Part of a small language model's weights: vocabulary 32000, no biases in attention or MLP.
Each number is 128 + 32 x the weight over its row's rms, rounded and kept within 0 to 255. Layers, rows and columns count from 0. The size above them is the row's rms in percent of the matrix's.

# layer 4 attention key, 512x512, rms 0.0817, rows 447-482, columns 224-255
size [ 98  87  92  93  94  91  94  99  92  95  93  99  94  91  97  96  97  91  92  95 100 103  93  93  94  91  98  92  91  97  99 100  95  87  95  91]
[[102 155 126 120 185 102 113 176 164 129 155 135 187 168 115 137 124 108 118  92 142 145 185  91 202  92 113 175 135  70 104 144]
 [ 88 119 132  91  70 121 134 175  81  93 121 162  83 160 122  91 102 101 125  64 105 142  91 102 114 169  99 125 104 115 194 128]
 [ 76 153 148 111 108 123 106 136  96 134 133  75 158 168 125 106 124  76  87  97 126 126 127 145  59 176  87 124 184  85 115 109]
 [127 139 130 148 130 106  89  96 134 167 159 159 130 114 114  87  66 157 202 106 144  64  98 119 157 155 238  98 112  80 112 147]
 [141 119 132  94 109 131  85  87 125 117 100 143 102 142  67 127 151 126  91 182 129 164 124 154 120 158 149 122  80 145 133 162]
 [124 154 152 137  99 127 115 144 171 133  83  90 116 134 106 139 131 198  97 162 162  67 158 127 162 198  87 192  78 155  98 115]
 [204 178 161 117  89 167  91 138 106 113 151 166 120  73 114 201 142  83 208 140 174 137 105 168 167 130 154 129 122 198 128 110]
 [152 125 155 143  82 134 200 135  74 180 126 167 134 225 154 119  72 159 150  61 173 175 117 163 125  70 131 110 103 153  95 102]
 [ 57 167 108 159 111 123  90  96 135 102  98 130  98 113 142 203 197 154 119 122 106 130 106 127 145 214 118 124  87  87 147 161]
 [157 194 150 114  72 137 174 166 145 125 118 154 143  94 147 143 141  69 102 147 149 196 119 116 192 135 133 164  68 165 160 153]
 [132 100 116 126 167 117  85 119 108 142 129 144 138 169 184 135 106 110 147 131  49  82  71 150 130 156 153 137 136 133  75 126]
 [124 120  91 136 112  82 185 144  89 133  71 132 131 130  94  91 132 126  43  79 125 100 105 144  87 121 149 168  80 139 133 120]
 [159  60 150 133 135 171 107 147 152 110 170 114  95  98 151 143 153 139  71 109 172  93 132 135 142 101  99 110 130 124 159 214]
 [ 87 153 100 114 132  86 169 138 118 103 133 136 129  91 102 158 134 156 129  97 169 165 135  86  97 117 154  81 114 134 133  89]
 [ 86 112  96 104  98 152 100 156 138  99  90 123 130 152 130 118  65  62 171  96 108 121  47 152 111 119 182 149 165  90  79 130]
 [177  95 109 147 109 144  98 144  92 118 193 134  85 151 144 112 132  96 111 125 171 128 170  71 129 135 114 104 125 199  76  46]
 [166 124 153 143 111 147 101 145 122 248 134 150 101  93 140 125  77  94 106 110 130 138  77 119 195 136 110  81 186 144 138  92]
 [ 95 135 130 127 151 148  61 126 182 116 180 169  92 207 129 118 126 171 149 140 161 150  96 130 160 121  93 180 131  98 138 115]
 [120 117 191  82 198 147 163 147 135 120 204 131 169 105 159 139  93 116  53  99  85 137 103  97  76  72 139 136 169 167 169 179]
 [186 198 156 168 137 117 180 114 171 153 180 145 141  95 135 131 127 119 162 134  75 119 147 125 189 132 113  92 148  92 140 108]
 [115 111 152  95 109 130 170 146  70 132 124  55 194 178  99 133 181 126 179 103 133 120  92 117 167 143 134 146 124 112  70 120]
 [190  75 130 135 118 124 137 131 133 111 132 141  78 125 145 140 165 146  87 190 105 176 108  84 105 127 133 149 150 150 127 151]
 [121 137 124 141 120 116 147 141 115 107 179 115  70  94  68 158 110 134 129 140 120 145  82 113  89 133   0 124 100 125  98 152]
 [127 152 159 127 135 159  77 146 105 105  58 126 100  94 124  91  51 130 106  95 103 183 174 148 136 216  91  63 101 164 145 131]
 [122 160  85 140 141 141 128  83 184 113 122 160 133 112 111 109  74 124 118 134  77 163 160 113 132 137  75  81 127 151 147  88]
 [179 163 153 133 174  93 182 124 107 105 104 125 122  82 171 147 142 113 112 121 156 117 107  84 130  78 147  89 163  95 112 138]
 [113 124 160 134 157 160  97 103 185 105 104 125 155 128  83 144 179 125 142 162 111 179 132 102 110  85 138  69 118 113 100 139]
 [130 120 108 109 105 189 150 125 151 116 113 153 116 176  92 149 156 177  90 146  96  87  61 174 119  88 140 140 127 145 143 177]
 [134 145 149 102 138  93  82 163 152 120 140 120  93 172  78 135 191 112 150 134 154  70 153 190 128 133 157 157 119 158 151  74]
 [141  23 186 110 111  64 179 114  97  92  96 107 136 169  58 173 166 124 147 144 200 163 100 127 148 116 103 159 106 131 119 169]
 [ 98 121 116 176 122  97 127 111 146 118  96 104 126  60 110 131  82 187  57 139 136 160 145 135 128  96  82  90 170  91 144 136]
 [178 117 150 151 150 145  99 132 162  57 165 160 126  89 171 150 132 143 121 118 108 148  82 129  99 140 124 155 196 168 101  61]
 [154  70 117 233  95 137 163 137 139 143 195 110 114 134 160 137 118  98 147 159  93 134  78 130  96 130 184 131 146 141 104 110]
 [ 96 165 204  48 179 152 155  99 143 143 152 116 137 164 132 161 174 135  93 100 160 126  74 165 209 138 117 173 109 136  99  79]
 [115  96 143 137 157 104 134  95 134  94 125 158  94 167  58 104 129 134 154 117 179  96 108  92 191  92 204 106 131 168  34  87]
 [195 158 101  66 102 127 104 123 173 114 163 135 119 114 166 120 128 127 149 117 103 139 148 153  96 160 152 101 180 113  84 125]]
# layer 4 attention value, 512x512, rms 0.0854, rows 384-447, columns 224-255
size [ 81  74  82  80  81  81  76  74  83  79  79  86  76  78  72  78  81  83  75  78  79  81  78  82  76  76  81  76  80  84  78  74  78  77  83  77  79  77  76  78  84  78  79  77  79  81  76  81  79  79  85  78  84  74  78  80  76  75  78  78  79  80  82  84]
[[150 168 191 144 192 157 156 139 139 101 155 132 162 135 143  84 107 149 101 144 118  59 151 126 106 117 187 173 138 136 166 121]
 [112 159 146  98 155 103 140 130 120 159  91 113 166  88  60 124 117 136  94  72  72 135 107  32 101 101  98 135 104 153 172 115]
 [ 89 138 137 159 155 135  85 138  90 155 157 168 133  98 110 112 119  74 170 149 137 148  60  83  83  99  74 105 205 121 119 141]
 [108 116 131 128 112 158 145  91  93  70 110 126 153 114 123 157 160 120 151 175 153 164  95 102 136 184 113 170 134 118 138 122]
 [163 193  57 133 155 162  75 148 116 163 141 122 137 110 107  71 123 103 181 141  90 137 110  92 144 133  98  94 140 118 128 126]
 [128 167 112 150  75 143 152 114 128 121 132  73 124  97 119 193 133 118 160 114 122  94 126 160 151 125 121 156 147 129 114 111]
 [ 92 136 122 158 139 162 138 223 167 113  94 162 188 135 126 119  71 140 119 103 116  83 140 108 120 111 155 148 166 119 146 125]
 [145 130 139 164 142 183 111 106 106 135 135  98 146 130 132 166 117  98 124 159 111 111 131  78 120 118  79 132 177 166  92  82]
 [ 80  97 123 145 126 104 125  72 124  71 119  71 106 119 164 123 153 170 132 117 104 131 132 131 158 179 113 110 109 154 145 147]
 [108  91 141 112 109 154 171 163 200  84  71 168 170 116 159 126  59 184  85 180 115 148  95 101 165  92 170 169 161 116 112 120]
 [164  91 103 116 165 103 148 119 141 159  57 113 150 149 147 134 137 183 128 129 214 158 105 100 123 128 106 171  87 115  59  57]
 [128  87 135  51 149 111 206 136  88 111 134 137  96 120 128 135  91 134 137 121 139 165 131 114 159 150  87 168 151 121 210 113]
 [121 151 110 159  88 146 153 108 105 103 101 127  84 110 152 134 105 151 166 124  98 105 102  97 138 173 141 122 165 123 108  91]
 [167 137 137 132 136 110 108 103 184 141 111  81 140 128 133 156 136 122 138  82 133 166 110 106 122 118 151 137 133 102 181 133]
 [108 101 160 149 104 131 165 116 113  98 170  85 174  95 127 166 110  84 123  80 165 156 172  89 153 176 112  83 108 113 100 159]
 [ 88  73 131 147  89 167  74 163 103 100 128 117 155  65 189 142  81 146 103 174 174 152 162 153 118  97  87 122 135 167 123 100]
 [127 157 150  66 161 202 117  91  69 115 137 111 148  66 129 147 133 162 143 139 109 122 134 146 103  98  69  67 112 144 123 123]
 [127 147  75  86 144 160 159 110  87 156 116 206 111 123  97  84 169 134 164 104 160 130 142 159  94 173 103 128 104 173  72 173]
 [ 82 112 141 121 114 132 139 154 162 146 142  81 117 123 123  91 134 111 142  84 104 145 156 147 121 170 153  98 137 116 171 149]
 [170 180  87 146 125 168 143 122  75 145 166 137  85 146 156 165  87 146  80  99 176 182 143 146 217 156 142 159 160 164  89 146]
 [ 95  89 120 178 175 126 124 114 134 140 161 145 116 139 111 108 120 109 114 182 174 105 117 174 194 170 105 105 116  33 151  83]
 [128 131 177 115  73  83 161  98 135  64 138 140 160 117 135 141 122 126 137 145  99 104 113  86 106  97 139 114  98  86  70 105]
 [ 98  93 157 163  86 131 152 112  83 121 113 152 130 148 204 133  78 117 103  86 168  35  79 147 141 129 136 134 104  36 134 161]
 [102  95 116 178 107 153 170 143 118 131 101 122 133 148 112 176 112 129 131 179 173 138 130 208  88 142 117 107 153  75 166 152]
 [142 183  97 146 107 169 113 144 169 179 123  94 183  70 124  85 146 185 121  99 129 139 103 117 132 116 138  85 135 132 173  96]
 [221 153 153  99  93  95  84 145 134 177 175 126 125 122 131  97 177 131  85 102 116 178 181 111 168  64  74 180 164 140 168 117]
 [124 190 159 146 138 140  84 144 165 132 105 136 123  98 108 112 117  97 113 101 103 126 156  82 192 140 125 111 140  86 122  94]
 [149 118 159 153  85  98 126 141 123 174 137 100 154 184 128 167 105 113 158 160 142 142 126  78 136  71 174 111 102 151 174  92]
 [149 140 116 135 180  90 100 180 190 156  42 101 113 123  53 121 138 147 103 117 154 149 113 175 160 192 137 129 151 171 115 150]
 [142 159 184  88 128 168 134 159 130 150 119 137 117 155 132 108 103 114  89  90 106 138 209 163 154 120 166 105 142 137 153 127]
 [138 130 105 130 129 110 108 140 109 133 220 126 160 133 167 177 125 125 150 114 151 127 136 190 124 113 232 123 123 171  86 138]
 [132 116 136 113  91 131 168 160 129 126  99 105 201 156 106 116 131 113  88 126 121  80 156 100 137  78 197 156 133 112 161 143]
 [153  97 137 121 111 113 167  99 109 146  75 128 192 164 182  79 149 179 114 174 139 107 152 166 165  99  67 136 150 132 128 131]
 [116  88 128 214  55 112 115 100 121  98 102 120  98 184 149 153 171 123 114 108 144 147  99 194 106 145 148 119 194 122 151 128]
 [151  89  53 175 161  98 109  87  98  79 125 132 105  72 170 189  58 168 144 146 117  80 126 138 166 153  96 189 117  85 120 153]
 [144 124 127 137 101 108 165 133  85 131 160  86 128 152 119 170  92  94 156 159 132 147 155 151 166 110 103 127 152 148 127 168]
 [ 92 139 121 105 129 137 160 130 113  98 140 156  77 116  90 147 108  97 101 130 119 160 150 127  67  98  90 137 145  82  86 192]
 [ 71 114 121 182  52 153  93 122 126 160 160 113  91  88  69 117  57 116  76 181 147  96 127 112 185 124 167 112 136  85 144 111]
 [109 174 148 143 146 111 184 172 105  71  88 105  91 112 144  87 167  94 101  66 113 116 112 135 121 111 111 111 147 116 133 159]
 [ 58 172 128 107 107  91 117 135 143 174 148 159 144 161 119 130 139 156 171 129 141 159 151 109 182 144 105 132 145 130 159 144]
 [ 93  88 132 197  78 176  95 192 128 140 136 110  91 141 124 182 177 168  97 140 154 149 181  76 139 144 137 192 139 124 179 142]
 [ 99  84 161 118 119 101 177 142 108 119 142  84 114 129 141 141 193 107 165 135 147  91 130 131 102 150 127 165  93 150 115 104]
 [108 143 134 116 175  95 115 142 149 110 166 132 123 148 160 139 140  92 107 164 152 112 115  91 136 132 166 102 108 142 168 105]
 [186 153 120  97 153 106  96 153  85 139 106 158 189 130 140 109 108 147 144 142 135 102 113 132 165 152 133 154 135 156 118 147]
 [131 152  82 182 115  79 135 135 127 116  91  85 132 187 107 138 159 180 130  93 188 137  35 106 129 152 121  99 118 107 171 150]
 [147 132  95 137 151  85 112  82 167 141 112  98 172  80 120 136 121 137 117 163 144 156  75 115 145 145 113 117 129 104  97 132]
 [136 142  96 138 213 119 203 107  82 161 131 164  83 145 139  86 198 137 146  94 113 146 110 184 167 125  98 176 157 114 115 134]
 [ 51 101 174 114  63 146 146 170 113  73  72 167 117 124 122 131 149  67 150 121  92 109  79 137 103 175 108 135 164  98 150  71]
 [141 107 150 164 160 131  99 130 104 143  43 122 175  65 118 141 146  79 146 118 123 177 139 127 106 141 117 139 182 165 184 107]
 [194 128 109 142 199 176 106 113 125 156  83 118 118 134 123 150 103 173 139 123 106  72 156 138 141  65  91 136 119 115 135 143]
 [123 175 163 108 186 184 164 165 142 102 100 127 192  87 140 178 150 146 103 113 131 115 142 116 147  77 182 123  67 173  87 184]
 [181 127 123 155 112 129 180 139 142 144 109 158 162 150 135 120  84 106  91  99 143  77 140 202 119 126 102  78  89 146  87 157]
 [123 143 150 130 131 113 123 103 166 132 120 111 151 181 150 128 116 145 150  70  79 137 121 187 114 114 154 141 119  87 124 133]
 [119 132 117 146 137 178 198 118 142 100 145 110 190 107 108  77 174 121 115 130 110 105 106 128 140 145 114 103 108 112 152 131]
 [165 142 119 105 120 128 163 128 151 146 158 169 134 142 133  82 133 154 132 128 148 141 182 142 141 170 149 118 167 129 135 155]
 [146 132 188 123 132 168 146 107 114 143 107 125 155 188 114 129 137 159 164 121 170 196  91 110 173 123 212 107 141 101 100 132]
 [161 158  91 188 135 113 133 121 138 169 124  55  78 158 132 105 130 107  91 105 157 129 146 160  53 138 172 143 142  68 140 164]
 [165  70 160 109 122  85 140 147  60  90 115 100  99 135 102 112 192 144 117 129 166 107 166 175 132 161  78 111  94 138 128 135]
 [201  90 109 116 167 123 131 152  96  95  65 106 115 120 124 155 220 158  81 160 105 152  82 101 151 129 119 130  99 178 165 128]
 [ 87 120 141 123 162 116 157 118  99 125 150 165  66  88 118 160 131  98  86 143 120 195 117 106 123 120 112 129  38 117  88 142]
 [141 165 200 185 243 136 180 135 203 128 135 116 120 140 163 176 159  50 152 102 110  55  61 134  93 173 209 110 164  68 190 111]
 [117 118 112 146 133 129 143  85  95 137 110 101  83 152 119 127 155 166 130 102 128  87 144 130 140 113 125 112 146 169  85 143]
 [103 168 140 125  99  77 151 106  88 192 137  65 107  91 112 114 107 104 145 195 113 142 147 129 163 129 103 132 105 104  88 187]
 [147  91 129 148 114 144 188 120 170 181 131 129 181 111 126 135 115 161 118 153  89 146  91 123 183 120  93  87 103 137 145 123]]
# layer 4 attention output (transposed), 512x512, rms 0.0753, rows 384-447, columns 224-255
size [ 90  87  87  85  96  91  82  83  84  92  90  99  86  89  86  87  89  92  91  91  89  90  86  92  86  84  92  84  88  89  92  82  89  87  90  88  91  87  80  91  89  87  92  84  91  87  86  90  88  90  97  90  95  85  84  90  84  90  96  89  90  90  93  94]
[[115 119  73 118  95  74  54 168 108 140 135 168 118 116 128 106 108 152 138 112 153 147 104  80 151 127  90 106 127  88  93 181]
 [175 140  84 108  90 187 111  46 149 122 206 110  45 164 147 116 132 151 145 166 137 198 151 177 125 147 119 137 162 150 129 120]
 [156  97 136 147  81 118 135  85 184  60  89 172 111 184 148 151 145 166  97 147 148 122 199 188  84 132 134  98 117 143 108  67]
 [109 122 160 132 177 104  95 153 170 187 166 129 114  97 116  94 136 183 117 103  72 173 139 151 112 135 177 121 167 151 150 132]
 [135 101 168 127 151  99 166 150 185 102  97  91 120 150 140 188 167 129 144 114 162 104 148 152  91 113 118 157 100 149 148 121]
 [162 132 157 120 181 142 147 137 126 133 130 108 139 140 103 110  99 124  96 208 153 109  89 133 146 137 119  91  78 127  98 132]
 [129  73  96  67 117 104 138  79 118 129 151 122 145 188 140 157 178 151  94 105 133 126 120 103 108 100 115 151 132 120 120 117]
 [112 129 151 120  91 152 137 115 183 123  81 111  62 138  97 119 179 136 116 106 111 161 154 151 138 128 167 179 114  30 140 163]
 [171 140 165 148 190 104  90 157 180 210 149 181  80 127  83 168 130  93 133 222 151 130 127 107 135  83 113 155 144 134 153  81]
 [ 95 164 103 124 116 102 103 148  86 160 151  86 110  97 117 193 168 106 190  51 160 116  90 130 117 165  79 138 116 150 122  99]
 [158 101 132 160 134 162 103 125 150  81 128 104 141 143  99 105 150 112 128 105  89 130 207  99  93 107 154 109 131 137 124 141]
 [105 124 121 179  92 130  65 115 133 137 105 127 144 142 164 116 124 138 150  81 121 153 118  86 134 119 167 150 122 156  83 120]
 [174  84 118  77 128 156 121 169 173 121 142 110 117 134  69 121  92 204 130 156 123 165 169 119 135 104  75 182 111 120 144 162]
 [129 118 130 113  86 200 136 150 116 114 103 216  68 122 155 104 113 144 116 162 104 121 115 144 106  82 122 119 137 128  97 123]
 [155 143 131  87  88  95  84 147 145 134 171 160 102 176 134 163 129 152  92 136 133 137 132 131 169  90 141 159  90 164 145  80]
 [164 149 152 118 178 106 144  97 127 160  95 160 167 158 133 121 156 128 167  98 114  67 112  91  82 128 123 124 109 128 178 126]
 [ 92 107 112 166 110  37 153 224 254 149 117 118  99 160 141  93 142 107 107 107  95  91 124 134 157 143 176 183 176 125 132 151]
 [145 163 120 140  98  86 109 134 149  93 122  54  88 158  96 161  73 127 144 121 105 136 161 121 160  60 169 101 102  93 209  91]
 [ 93 122 162  85 158 119 117 111 114 139  76 121 144 144 140 134 143 124 149 135 137 142  71 122 123  76  75 153  95  79 180 107]
 [ 83 105 168  92 164 101  99  90 116 122  86 126 184 121  93  65 126 145 176 118 120  34 105  94 104  63 132 122  68 111 115 108]
 [109 177 149 161 116 143 146 114 103 151 110 126 168 168 119 148 150 206 118 105 155 118 155 104  75 104 138 155 167 192  66 189]
 [143 171 106 138 153 167 111 180  95 147 104 169  88 146 131  66 137 109 108 193 150 171 109 123 131 131 115 128  48 154 176 116]
 [141 123  76  78 138 137 117  99 172 117 131 133 117 141 124 144 171 173 112 164 123 206 173 103 139 125  85 133 109 195  89 134]
 [160 124 108 131 142  97 129 130 118 155 194 143  95 150  99 144 164 130 156  77 126 148 123 108 124 123 130 196 145  76 131 147]
 [144 103 125  95 181  77 122 175  72 103 177 196  95 134 149 165 104  94 148  93 121 118  82 165  59 114 194 112 108 178 125 139]
 [ 83  98 119  81 158 115 164 103 136  86  91 125 149 104 109 196  61 121 150 122 151  86  43 142 137 157 127 132  89 110 119 118]
 [ 93  64 109  84 130 149 177 148 108 109 103 124 192 154 124 118 145 140 150 160 155  73 134 195  93 136 131 157 149 191 123 169]
 [137  91 144 133 172 151 132 142 127  91 122 150 101 112 133  75 125 136 115 132  57 120 120 163 120 217 192 143 172  89  79 159]
 [143 100 157 144 129 143 143  93  96 121 148 142 131  85 179 169 152  86 144 136 119  81  93 126  93 101 135 149  85 137 135 154]
 [122 119 106 122 139 114  88 133 156  84 138 157 141  90 162 153 138 160 125 144  98  94  73  67  98 126  83 126 131 133 118  89]
 [140 130 102 146 121 152 167 113 131  78  25 122 149 178 132 148 137 100 102  93 126 103 123  73  87 140 125  95 148 113 160 139]
 [136 125 112 111 156 144 113  84 136 143 159 128 110  69 128 144 148 124  50 121 103 189 121 145 170 162  93  92 142 161 152 151]
 [ 87 148 164 138 123  94  81 171 132 160 161 122 108  78  47 208 149  67 151  87 176 120  80  96 129 137 132 155 111 127 110 154]
 [141 102 119  72 130 142 166 182 119  78 149 152 169 132 138 138  78 125 128 136 120 140 174  53 172 117  81 135 134 133  66 148]
 [ 73 137 222 136 127 108 107 163 173 157 172 121 128 164 107  99 206  90 120 157 138 170 138 100 107  55 124 169 164 176 116 146]
 [136 128 116 159 179 150 122 147 184 131 135 181  97 163 113 161 134 190  74 100 104 133 131  65  95 138 119 104  88 117 160  92]
 [141 126 133  79 115 125  62  75 162 179 146 117 168 153 136 138 134 155 178  88 152 102 148 151 184 132 134 224 121 167 162 105]
 [162  97 101  77 179 115 164 126 165 124  62 111 160 159 167 124 169  93 148  86 126 156 193 208 106 143 107 199 118 162 123 181]
 [113 123 114 103 120 107  94 109 171 186 137 186  95 124 128 142 102  91 136 154 141 145  80 119  99 127 120 124 118  87 104  66]
 [159 142 118 159 106 106 123 141  71 101 142 126 112 157 151 115 104 121 101 150  86 109 124 130  90 172 129 115 111  94  71  93]
 [182 142 127  71 161  90  95  86 170 153 146 107 124 108 138 133 117  65 155 127 157 145  90 167  97  95 163 129 116 174 114 125]
 [178 176 117 174 167 117 134  63 106 100 128 112 111 130  76 118  84 161 157 155 120 103 132 151 105  71 124 165 166  92  85 112]
 [103 111 136  99 155 121  84  94 150  67  70 128 115 125 121 170 158 122 188 102 149 146 196 151 138 185 202 151 104  82  89 136]
 [ 83 103  84 129 133 109 151 159 162 104 118 139 121 141 114 168 132 114  99 144 110 129  99 159 135 118  57 101 121  83 192 134]
 [148 131 178  97  95 149 126 135 116 120 125 147  95  93 125  73 174  81 177 171 113 142 124 110 139 141 140 163 107 117  93  49]
 [114 131 133 124 151 121 100 145 144 127 132 106 123 131 130 104 139 129 159 109 127  72 190 134 116  89 178 139 146 165 114  78]
 [ 78 155 162 124 100 114  72 149 164  98  87  57 163 147  76 144  80 113  73 149 138  86 163  74 113  87 139 178 110 114 157 107]
 [187 167 104 153 174 176  90  67  97 138 163 115 132 155 140 177 130 130  87 129 143 164 131 137 114  77 174 127 115 169  92 123]
 [117 121  98 148 147 145 129 137 122  81 151 155  37 133 111 106 112 184 134  71 117 113 118  86  94  91 148 137  90 166  99 174]
 [161 116 140  93  75 141 129 130  99  80 159 125 110  99  85 107 156 127  59  82 109 153 115  77 111 170 128 156 172 150 132 147]
 [173 111  99 101  85 103 109 120 108 147 121 123 110 164  61  92 137  87 127 178 139 135 101 120  90 143 151 113  87 108 145 108]
 [115  68 132 119 132 157 107 133  94 125 158  68  61 127  82 182 157 123 173  96 147  72 109  82 187 154 135 142 142 137 162  88]
 [189 105 135 165  92 150 135 128  83 101 127 123 117  79  73  87 128 119 126 125 189 148 178  57 124 104 126 126 174 141  88 159]
 [166 117  70 143  90 106 132 103 147 112  57  95  36 181 103 198 109 132  90 139 132 152 127 145 105 102 105 102 142 146 108 110]
 [121 120 137 126 130 136 124 182 132  86 105  85 150  93 156 170 161 107 106 126 136 102  92 142 156 148 126 105  98 152 141 123]
 [ 96 122  89 157 119  54  69 165 131 114 141 184 127  82 106 127 139 106  96 166  43 110 162 143  66 139  80 138 148 125 151 119]
 [135  98 111 116 157 190 127 118 158 139 112 112 143 133 118  60 113 127 147 174 118 125  44  78 191 123 161 122 100 106 133  82]
 [103 159 146 159 111 140  81  99 159 105 162 146 104 130 150 155 100  50 125 141 137  84 147 124 133 123 149 110 171 112 101 120]
 [ 74 156 161 120 122 119 129  97  93 105 195 119 126 114 101 164  55  94 147 104 168 145 108 124 116 106 140 124  79  76 127 115]
 [ 98 128 110 147 110 142 137 182 116  90 147 111 215 170 105 135 129 152 178  78 113  90  72 125 123 168 144 157 146 149 183 127]
 [121 154 111 123 102 136 106 134 112 125 163 115 136  95 106 115 174 187 162 167 109 149 139 113 110  48  87 129  93 174  82 187]
 [140 119 122  55 139 112 101 155 145  90 141 146 199 176 109 113 128 128  31 134  72 155 148 197 106 166 162 162 145 112 176 115]
 [164 119  81  92 161 124  92 194 116  97 135 123 121 105 124 129 178 122 107  94 161  91  90 119 134 178  84 108 157 170 165  99]
 [180 148  89 107 107 156 104 155  97 100 163 157  87 147 174 114 126 122 114 120 139 144 143 120 117 146 135 154 151 103 176 137]]
# layer 4 attention query, 512x512, rms 0.0848, rows 448-483, columns 224-255
size [ 82  87  92  94  89  80  88  83  90  81  88  85  87  95  93  95  85  88  90  92  93  81  88  86  82  95  85  85  93  90  95  91  80  83  79  83]
[[ 52 192  84 128 161 155 106 128 112 145 159 117 169  96 118 133 100 131 138 115  69 156  91 110 167  58 127 111 119 116 200 144]
 [ 89  95 114 180 104  82 155  79 133 117  89 184 118 117 133 171 123 111 177 130 164 125 130 161 105 103 153 155  85 147 141 144]
 [167 169 113 135 128 154 126 111 148 113 131 150 145 170 132 129  48 134  96 148 147 127  52 187 130  83  77 183  59 130 126 127]
 [113 120  84 125 140  93 162 107 165 159 113 142 101 166 109  92  98 118 186 136 145  96  85 153 114 146 138 154 137 113 151 154]
 [132 159  66 117 130  92 137 124 166 164 197 119 160 122 193 167 147 179 152 195  65 101 146  72 123 185 123  78 165 200  88 130]
 [103 101 122 113  68 112 147 128 145 127  91  54 163 142  87 143 153 135 149 134 151 109  82 156 144  33 146 140  63 192 147 172]
 [136 115 105 111 125 117 135  94 129 135 154 162  92  99 157  69 109 112 137  75 135  77 179 140 108  92  98 115 122 124 182 137]
 [114 134 154 136 106 118  95  67 152 150  87 109 104 151  94 110 171 125 140 145 119 155 166 142  79 204 130 191 159 132 114 115]
 [120 114 124 158 125 174 155 113 163 150 174  78 164  99  85 118 134  68 117  94 112 158 137 106 146  65 133 119 150 126 128 121]
 [132  87 142  92 134 142 143  67 109 151  78 103 142 125 135  99  98  78 148 128 156 141 100 140  97  91 114 111  79 124  90 137]
 [125  87 121  89  76 155 132 126 147  55 119  91 158 166 129 105 149 153 164 164 129 113 157  37 182 103 145 101  98 182 126 143]
 [178 143  90 102 105 157 117  95 125 112 148 168  63 130 125 148 126 147  86 130 143 111 131 115 102 120 138 125 119 153  75  77]
 [ 95 102 109 101 137 163  68 111 123 154 186  88 135 219 137 138 166  76 134  54  89 135 133 109  73 159  86 143  88  93 143 121]
 [ 87 147 161 149 128 102  93 181 129 155 162 160 139  91 118 136 150 133 160 127 138 106 124 154 137 137  43 129  81 113  99 100]
 [184 188 128 152 149 101 122 112 147 143 106 140 142 139 142  96  77 153 167 110 161  74 149 115  78 150  87 175 114  35 185 101]
 [126 135 158 164 173 112  83 142 102 100 125 142 135 193 146 135 136 138 182 115  96  94 170 153 111 179  45 139 114 139  97 131]
 [156  71 127  81 177 137 132 135 179 145 104  17 112 126 140 118 134 146 132 102  96 128  97 165  80  84 123 104  96 145 137 147]
 [ 70 178 108 203 107 142 144 120 136 141  96 162 115  84 152 177 145 157 174 149 193 117 142  94  94 157 138  95  69 158 129 103]
 [117 126 135  94 131 158 161 100  98  71 134 119 106 179 107 126 138 111 159 156 203 173 153  99 118 156 124  66  54 215  58 119]
 [102 128 191  91 115 157 160 153 107 102 184 131 103  93 119 153 142 102 141 146 115 151 121  76 144  62  75 164 102 161 174 157]
 [113  89 133 167 165  94 180 128 154  75 207  87 136  98 112 107 169 142 150 144 147 126 130 118 172 156 144 108 100 148  98 149]
 [131 125 123 125 113 155 117 105 145 133 140 135 131 120 130 193 155 137 112 115 101  82 124  87 138 105 117 111 136 100 138 203]
 [138 124  92 120 101 103 114 130  88 158 155 170 128 195 159 127  86 106 125 166 161 122 136 165 134 186  86 124 125 108 132 110]
 [129 216 131  87  77 108 106 180  70 151 123  61 118 153 103 153 113  19  87 179 139  98 148 157 134 150 148  90 103 113 145 134]
 [121 156 114 174 125 154 129 114  78 134 133 131 127 150 156 109  96 148  89 179 185 130  99 159 131 122 103 111 158 183 154 134]
 [125 106  96  52 108 158 141 125 123  63 154  99 143  84 115 127 107 178  81 132 100 129 131 135 166 172 135 129  98 128 150 130]
 [180 131 114 149 129 135 115 187  37 101 117 170 101 112 142 154 148 122 136  96 125 120 127  78 172 119 135 142 143 104 127 142]
 [ 56 134 118  70 149 118 103  81 107 102 129 165  83 101 110 109 113  88 152 105 171 121 153 151  82  95 133 103 104  85  96 161]
 [ 81 117 141 119 181  77 161 135 158 156 152 116  74  62 159 150 162 146  91 107 145  44 192  98 165 142 176 103  84 153 168 119]
 [162 150 107  75 128 194 119 154 107 132 117 153  78 128 127  84  93 156 118 155 155 103 139 168 102 170  86 125 102  81 193  89]
 [108 112 110 111 121 113  92 101 142 131  95 146 100 102 126 143 135  78 195 107 105 118 116 107  98 148 173 126 100  72 130 133]
 [191 127 117  96 148 177 144 123 124 139 136 114 146 124 187 128  98 147 101 134 147 147 122 204 132  62 150 101 148  82  88 175]
 [113 131 162 128 124 109 176 125 183  91 155 161 154 102 166 169 116  97 156  86 180 151  91 117 113 161 125 142 181 157 163  81]
 [155 135 143  99 175  81 102 163  98 109  53  80 123  99  99  91 140 147  73 109 148 160 173 151 128  59  90 125 112 119 141 116]
 [145 168  80 138 164 112  92 131 111 151  68  55 121 153 101 148 127 149 127 161 162 146  90 156 102 157 112 152 172 101 125 134]
 [160 136  81 101  79 142  85  45 106 158 125 129 129 151 122 140 124 115 160 133 132 140 140 163 102 100 112 105 147 133 132 122]]